config.yaml
intermediate_size: 768
hidden_act: "gelu"
norm_eps: 1e-05
decay_fraction: 0.641
max_seq_len: 256
max_steps: 5135
Each number is 500 + 50 x the weight over the matrix's rms, rounded and kept within 0 to 999. Layers, rows and columns count from 0. Numbers have three digits each.

# down: layer 8 MLP down (transposed), 768x256, rms 0.257, rows 414-438, columns 0-127
# up: layer 8 MLP up, 768x256, rms 0.227, rows 415-438, columns 0-127
down414:473482497493554584461519486643463503550575415448437445578544449451507563501468507494527429477516503474448393562508590490461421517452596411611529478571512519456449500444485502477566483605564513526478478491486464453525529500469447508608507444461504534489432542431466435509401552448495531477531490532460533433435580490526513461586459531454480528490546524403529524521478536528467616520461
up415:538448574491522490419453483536501504568483408460519536504546446459535538487577407510460525499626473529478495484552489601513379434519397569488477570535422543534430439455493523522453412458504501440509416458490551528495490469445518450497551546527523520507551517496520474514478552571380482478506526468499583484489594566543450611597606517506409484545496518461525517540563555512538549456506
down415:523438513470565630504446509441472489585495497571491377547426549503537457498462481509550439554551513445382493443414427536499506472441477425527550563497519543448489533532535461500533477399518488508536434516594439476452426465519528477570508462454515541462485469459534439473501510517523484609557462512456505581591478476492462413509527489525469431454564403417533499499493363508516571504482
up416:542469413442605458500562534442445466519484496507432508463586531514486502432430478483517492541481519396463487490509420395483440598507460588456528498387521558393515382466510500439557453388396427541483434481477535465408503492418588448512554509480459558478528450538423465525511447534478463432501520479522497492459409537529561543510595587422441532551452542415488461452532464510461442462433
down416:528496503326451463487473508537466509483528602473463486505523495507502432435390560410491503489638470528481449525589567471469502518451598577542500494550449511495520425417467507583482557456501504596563501598443420497502483517550558469556587472450422485377516557582465493468481643502561373565438491617496427468526534548416547374508551512509528519497560556495432459526426513562463476525454
up417:560507531409564507432560622449483512459502551563434535394413482521586482585430540550512497524497496484498471569575505589540532496523520526589572542464473569514599468526536458526483448515522461495536499507514580557484511515487518520535465635382443447481432456525589493539512521493437429358396508528444544465464572452564449451504486450582595595526446471486539426478527524407499482463530
down417:494470564483480496396580482537552587542439568438438459574488585429473449472516546530482544508582517496406569534373558491564389438427464467452579479438478535400497467463548582543464482444488486455466541417526511548510630430450529471525543495432543564424499450532410541519455445571459508497523520486507560502524461487500497518534514501482604553556504460434538501487522542469542441440460
up418:485551548485503483532482555533483474480433564508584459480508504495503440372504349504539562492581557472474579368541474557465544506485589541539563502554504553415572512565532568609475494482556490472518463518497446491575491499412511496478439512474537574467451518555486480461469530488407546475519463480502513548508485566483424514528454514472490492501525514441497476565514547540469559429467
down418:443487509536448416476548434516500490470484444484445485428555538491537610499474411490426581477520487500506502598438403543461485416489466626494524497444535448452539373521455458582573519566576490573516415447543481521470564545622428489544498566457527418545557512471568569483576491518456528537581462510476442478415363530534475483585513461416503419424478525499529430512420511443484535562505
up419:494439506488577524487494481443524563552485478454541511491455482498453572545560429481544439505411506551399553497506538581505577629508476375348523544509549543464512481502435403474560482494587410512503489466523511482450470411452463419426456598474457519439530469519507578497487481522481502593469510530512442465438460516491373490465552482535530428576396398530454576479551520544485495588482
down419:490528523400581500523466581498467468581454555548554479485528513421448554467483488565408586458457521493545631495427554470504539485501522507433460489622485590516465543621546476411469466459569475571482529472459455460516430536467517543524516619486412486576532467405494575444543491590542534430509487550468498596501506620505471512383534499513486465544461528492428539564419523550481543499600
up420:456503556496487468496487460461520478421500491570521575492532442508449563533431431520534535484507558536549607480556558445512554483533505469581529485562579522506571551442490518499482475494463481452494473433640457494536538506463532563556466510465567592480489381577517458527447517568487561465506410517477434460476484557542510533512498463535522493442486475460508546540486521508466468528560
down420:458539455500529507453511326457503536574494501488480431515508509471542487499551555497532508551648500481425528526466497522511630567377521441512552432512465465488489472510552588484493499390518483453490545510528508502469627453488474454468487520497569475526425529534414581442523540453504360494491471505532557530457385390562519471455524455527461556482430507513450552496524524497455546436620
up421:636566576513519548425501564544531495516476525599543348519503488556402492459570493528439542559468407453512569515594413507439519549473467520451439510536511522482559570556501503490438506501503527495524521571515543535484514526475494476494469570505481518525483534509488557431532603488523512527453500517591510521472460572498562535527521447549494527533595426481515470453521554433354585505468
down421:410489376522457479477544476489552476489528582452502573398445591477589506419456495482495392516470572516499472512478486515476528584515455442497545462502491523490425473499489469458505479558471439446459495471554494466471513540500520511542529452515489445453483453498470597464547414486463482558547373614599446521530404461493338534458575551570538496542474414445444503510469449469414541487397
up422:472501456484548403454494486441504444474588481563507396470471548539464511491496527511495505559502471538530577521471543543545475485496498418448554419414337482549543452529378503502571505508439501428533512510430446449508531518537432560497364453486541478512476520520596497509544501463526525540421437522483554450446545521517478586455484475490578516480463528446554475497470481529553568486514
down422:510580410484527560378429549483568560397524502432499493546454445447478572496520506479453545536500467562478460534526561530478492549524500509476474572550535499478537419450535480526513531574438459441439528487488414524469458449514494449552500523491510510544445447480546439489523447429586484544538436455446477598532546490456503533407585537464456471474364465499567552428481565448471469559513
up423:524457522595522457551476425502462510491555596490503495564525484584539579491511410439409506478448508499538555520481545567532449544450472466493551517546528560495577551427468604566479499486549436474530527429489405430442546549487521491504515448510499435472518523522456453442560570434517526451570464533476404446424478517466550338525489502511456487516553516481499501456579539402449521474500
down423:465507505488489496457420503531572488511409468454507502493519507536472554584525422499439541469517457396484493526600497551494417524597524421659514505458517468553469441538484505495500417515517512534591528552549516431524473511480485468518505520498510535466500483494492481522558483392578513481484482467372389480523585557465403499467476565521401500436489530531508550562484422516483503478565
up424:464518413603531420601555546556555539509482475457535507585442491455435487497516488531567564520486501519561549552548457467523582564481528476500540552421608530613529545494454467516549443501473496617508561488497495484650536514524430449477588582556504504421564521544581481544410509540578449465514440508527442440475444485434451610434533549521510544448560517521482489558452431509458486533488
down424:443510403514513476506552534403623476521515477429438399393529528398400634510477500635522429483557549566498528565518478548540553562476503552575490492504469420453445515485436470369505500436464548533493469560522568438532477491498493399551478600506555497421461499549478548468511457543512470519458519484576578522445447416516563431521452572527402506462408535557611486473541412422558470477445
up425:557501497483516511526472445441461487509458487531491450523452535535485475506544500474514429468569545586453516520528421475516556497465486458452431485446561563453462543499501473555474569542501563374502473497449488555534533511534478587392495493478538496454561515560499499530529464516460499538444486487531635455515531541542447414554490509515384516661607445471479632452541460451508547435515
down425:516442564496479574406514572496511535490516514564489463589511546595543416511495544572375588468574436530537492525496523582515450503397526472519564489491504523495489468544593447434367476498549458480445551497488478544503495541642514471536601541520579515569508524500516502471571507479480569448448506492536561533499559508523564556496531505504436487454522527482530483473473477480492612526455
up426:514493499498464529520452493414590512499473432530518478517555451564461551509514458502469504546488456520590588503512487410441474478475522497534426458424529562477357557478464505461554484551438447516638494504496522475447501450468523453531449458485526457560447519505539403419462462518467510461483492523555502536494520606529510493500500512348448527527510582551568514472405526581532464403473
down426:576385564476509428429595513483530502415527550579538564537457476418424475434563480523494516558454564435464468513541486542535473445503542407451471479482493553451537540478477476478516534507486493477454483501473525414424559469531529490460485566472489463435604538453501507521435540563641546516598462526458460595445498597461412411491399439508565412569462496564471525492515480536463527537479
up427:417494517420568456493518496544480438504403470549514508538476402439414580513451462454451542589512457512495519511470479402533470561504444568507577521578485438535439473498486570606513403461469480524540570535571542411505509507516573471454511444549500488491513508555455375470532502449510519497457528582554532442494502465521452497473480419524493496487417613467445504530522480618528470536481
down427:569504527599501539517386512498457556511548488444506572478578494559547495543458511515547564465486604505593392420466514500528570519479473461550546571487554582483485522624482580481425545599526486501435485466462561513448589525502487493527469596504504551483597484508433569491433514589529451545550486556497489557449416473554506568476531542499500484524475379511521547448458539518533402468424
up428:588611589551537520534457478621449401481538596497585360537417442482484539501500491584514492503559512580532442444371355567483537493608530523546561501500452469544452386548395490580487517474591418450423383496465525541508558420508495438552496585514543480439461473477468601515555525468453467542589559461497477568492388458548561463468403424414463441438545450563462493516527499567577527489506
down428:436470484546519483517518551548411387526462550569457429577443494536455582413461463488537546498465519453632558473499379560420432470552570466516472488498475464449454482462514436533524459523477643478509535507428425540496493458596412574457516475459529546505488513491488428494476492484459470476443543472477543486579441532464513477513455544475584513541406623491532381437395534434514444437536
up429:524436403495509475513533527402487508434415442474520515510486496554455500503556463535437495496531421396540540457510460428540482478523498562554467495493412547485552462493523557460528493449512401523528550566536527526472470475455510400504571478538397588507545495457540431542467466468445489452574436452433527440463554495470558503532497483487523530557540494559521475594569517519490497453473
down429:544506477518476434484478464571519561425604517492562571510476600506485509629456578518464490509500515681418423572526438496464560497484536502512533428582451514469425521477530515538522541506488498487471426467541499468542459572518372535439365579495545450502493474554594545490475468562467483490421483446475489562533468479619505455540551463479439490463407431401513506448446438636474517539438
up430:518524444517527557471529466479401532540478513431409543446615462499556505488460573530472482501485507507387492447586491516469509550435468629569470545394533539474521443399579539523458480508485609460470456436572524568525473463516555565562514500414510541530427547471581464529474602448570549533552510538496516467547583545444389574527533490575494531519506527526423453527516501456607465469432
down430:615536495529543407480465563577614555486445526496515446496530462435441539513528534478528516538505575561531494549430450521507565460424540442476599437604470488600503529519519487569378541452496485481551468529472536494511434483444473468475468550475475472423603437525478575444476484555474512496535526526543480466451434467535488483472471480441497513481500460505378528438490592554419572548475
up431:451532369418480477604615364405474485522416533546571533435480368498471521608485499548499516527502411558466443541545518501517622575579492533475532545492493506665485517356529446475451513616473456591510450411493596471499485509484478502473466413554525489441530381533480410487435499479497535488541566525510433490597586542549475496475440449539527499502486490582484525511462417494496497584477
down431:476505523473520516518468464492592590534481448521356474462543564444474423425478365462469518403460554457459482503495425465528505462512461473528417520485522505485446480576524545482591445518512528507501533493516435484527595504532583509554483491460404521485476587427417474416533520487530554573522486543563486556494527563484442543504530466465510404433428510456508484501458587470483493539438
up432:501477468517589533447547533495515583456577518469514496400469518513444518527541471483564546531452560575558552577529538504526553452476519579526597542477499546560450589468469404508424507477433542459505470457544472428540486493487416422427530519435523474553513513530508462525569472525421454445498547499351482508429490535485523475398592505552415600600478511501499514492448514461422578485509
down432:478484448500492492462398503499521545535507532482488458436592469498516485489402528492533435514558535445499505519460461548517520537524505495518598451515530438527386485543510522557564470473572446501453459520429477560396435575467490537492440484467493510506467526486430494508418485450569495573462418433448618609473498403514480505606509547516559512512475551600519466553549465525507464462525
up433:420537472456509417479532429451492531593404513684408513432476493514445529468519443448528420529577487512549585457576545469461466455473494580541560430459483494432583454562560547498485556486560544499523454529471483587469495491429488446508538475478574553395393418460520508557546517528493507616491513518488409457591571581586470483509556559523572528475546562564509496515512496417441456463617
down433:501517605538521426459504481454416523452466527472505520520561496446544522547484679401483516377563456442497482491463412483453538504458596475514460630555589465488505501495458479462531541426556408479487568488528612527530558596485439527472569457490517500473534451477521454537423507494507459497462501456466485445480565621503556541513447496475494436447383600527480539457494513407400423510556
up434:530514581512514460512476513457439593464582511546537539522588466540481538488480508507465507448541451468445478462566518443408518554548474538485482465532459488356644513445490461481475489425482499472497521497525458444441460453397485362511551474555541511456572468548463428469497570598577512513504448488379468481513476502520581499480489397510438506457502447436513485415470439414517521538427
down434:444517575465573482489471541459572550439455532389490570550518506474539465539472443560411464554505442417516505541594526497501526483562515454549495527461503475575506419535473512522551473496592510539517577500444484552437497472645405483423504476469403426515458373484548496599464564470499458563569518502487542627511522462468465510504500589395515360477496485545500431444519417461519479412483
up435:529571490551424462453523520391562386467514569472421403495536502507477440533491432510513570514431509549578504414536546495489514512596451566527449550569505477428505490524533503470525409499537538497523501482541564520486445509484467504407550622554361528475590421442450543546484524477623463454464518491538452514454542596537541463413431505516432483530524537464500480452487414490535428529458
down435:548462610388523551514547508509490438526658474506510493437498483463495482544509501452496475480452479384449541510504642425455488544603483443432432469535531431597494620561451483446458516528548459441430477603575512511519472514516573482527519527540356465599500510481500518465460388487515466502508471583542407448550530477485514463480454505567388435542507399509540503499528543482514460549461
up436:505494580420536452508415563465558472555461420643491466477578530560505559484470511521599440551433453566507389443569449547478483517479497370523518516598482471475521446500510525529480461576575559559553536611616456509545439480481495512611527540482486499520518502421596437447483494439535519602499461462430435522493457435484578586497483488586537569454526537438451505554485480540482475523489
down436:470464552499455421456391597482443488503686543419486544443537489468515501520467450483585563548521440582512463497586515525542492497499535527484583460447473501507473445413382527499552546573591535437520545469451395526542537589541484521460501471498601540491549512468604461502505537529525477530462474514537477483497579432485516510453428538557352471530580508489458476512429599514494513470484
up437:506543478598578560583497492524433525534552544491547496517442561455576511473624465517380462505491570604486463403470538456479491501555529566524559613415470491516499527466521457551460510509469517489495545515498498445423394543460488406525479563567454453508482466597488451474456484488503501566561534504528403546499514430481584525567459534546515473573585539494387483471451546486363576533529
down437:509494475425420473570435425384512475566524509479391541518530471485536505418460455517578469463424416482529468534401517494422411513502462437411450471540544531465540525502446428507424562446502569573478495467514544508465568513503472526547587529499459487420501477552528502530555587461489465501580474451588514492487569491471546553517515498573596515434459500476414472483466511576459609549529
up438:476465572528504489443481545644507486551501563417469504537564469513390503548532531555531523461493505440494499472555551505542563463484503528485478465452485482559589511452504516487443464533597422517492504639591531550442516441544531540559554484473523493475506526530492466521554486444551402559477508499480455450547565478439511516455508518481461516469485572565537516597479494454486568455480
down438:545554426444563642569537422565564544449516468483443587455487422507509395512491514487452473568467522551515458510557414514470570537474432605451462518468448495491538506505576459540603455537486454358473498461489566473572462522505434440516457456477527497479436476604587473518500485501473414463515502494471437534505468460394485589518511485429520505497465518469482473548452417461495471461534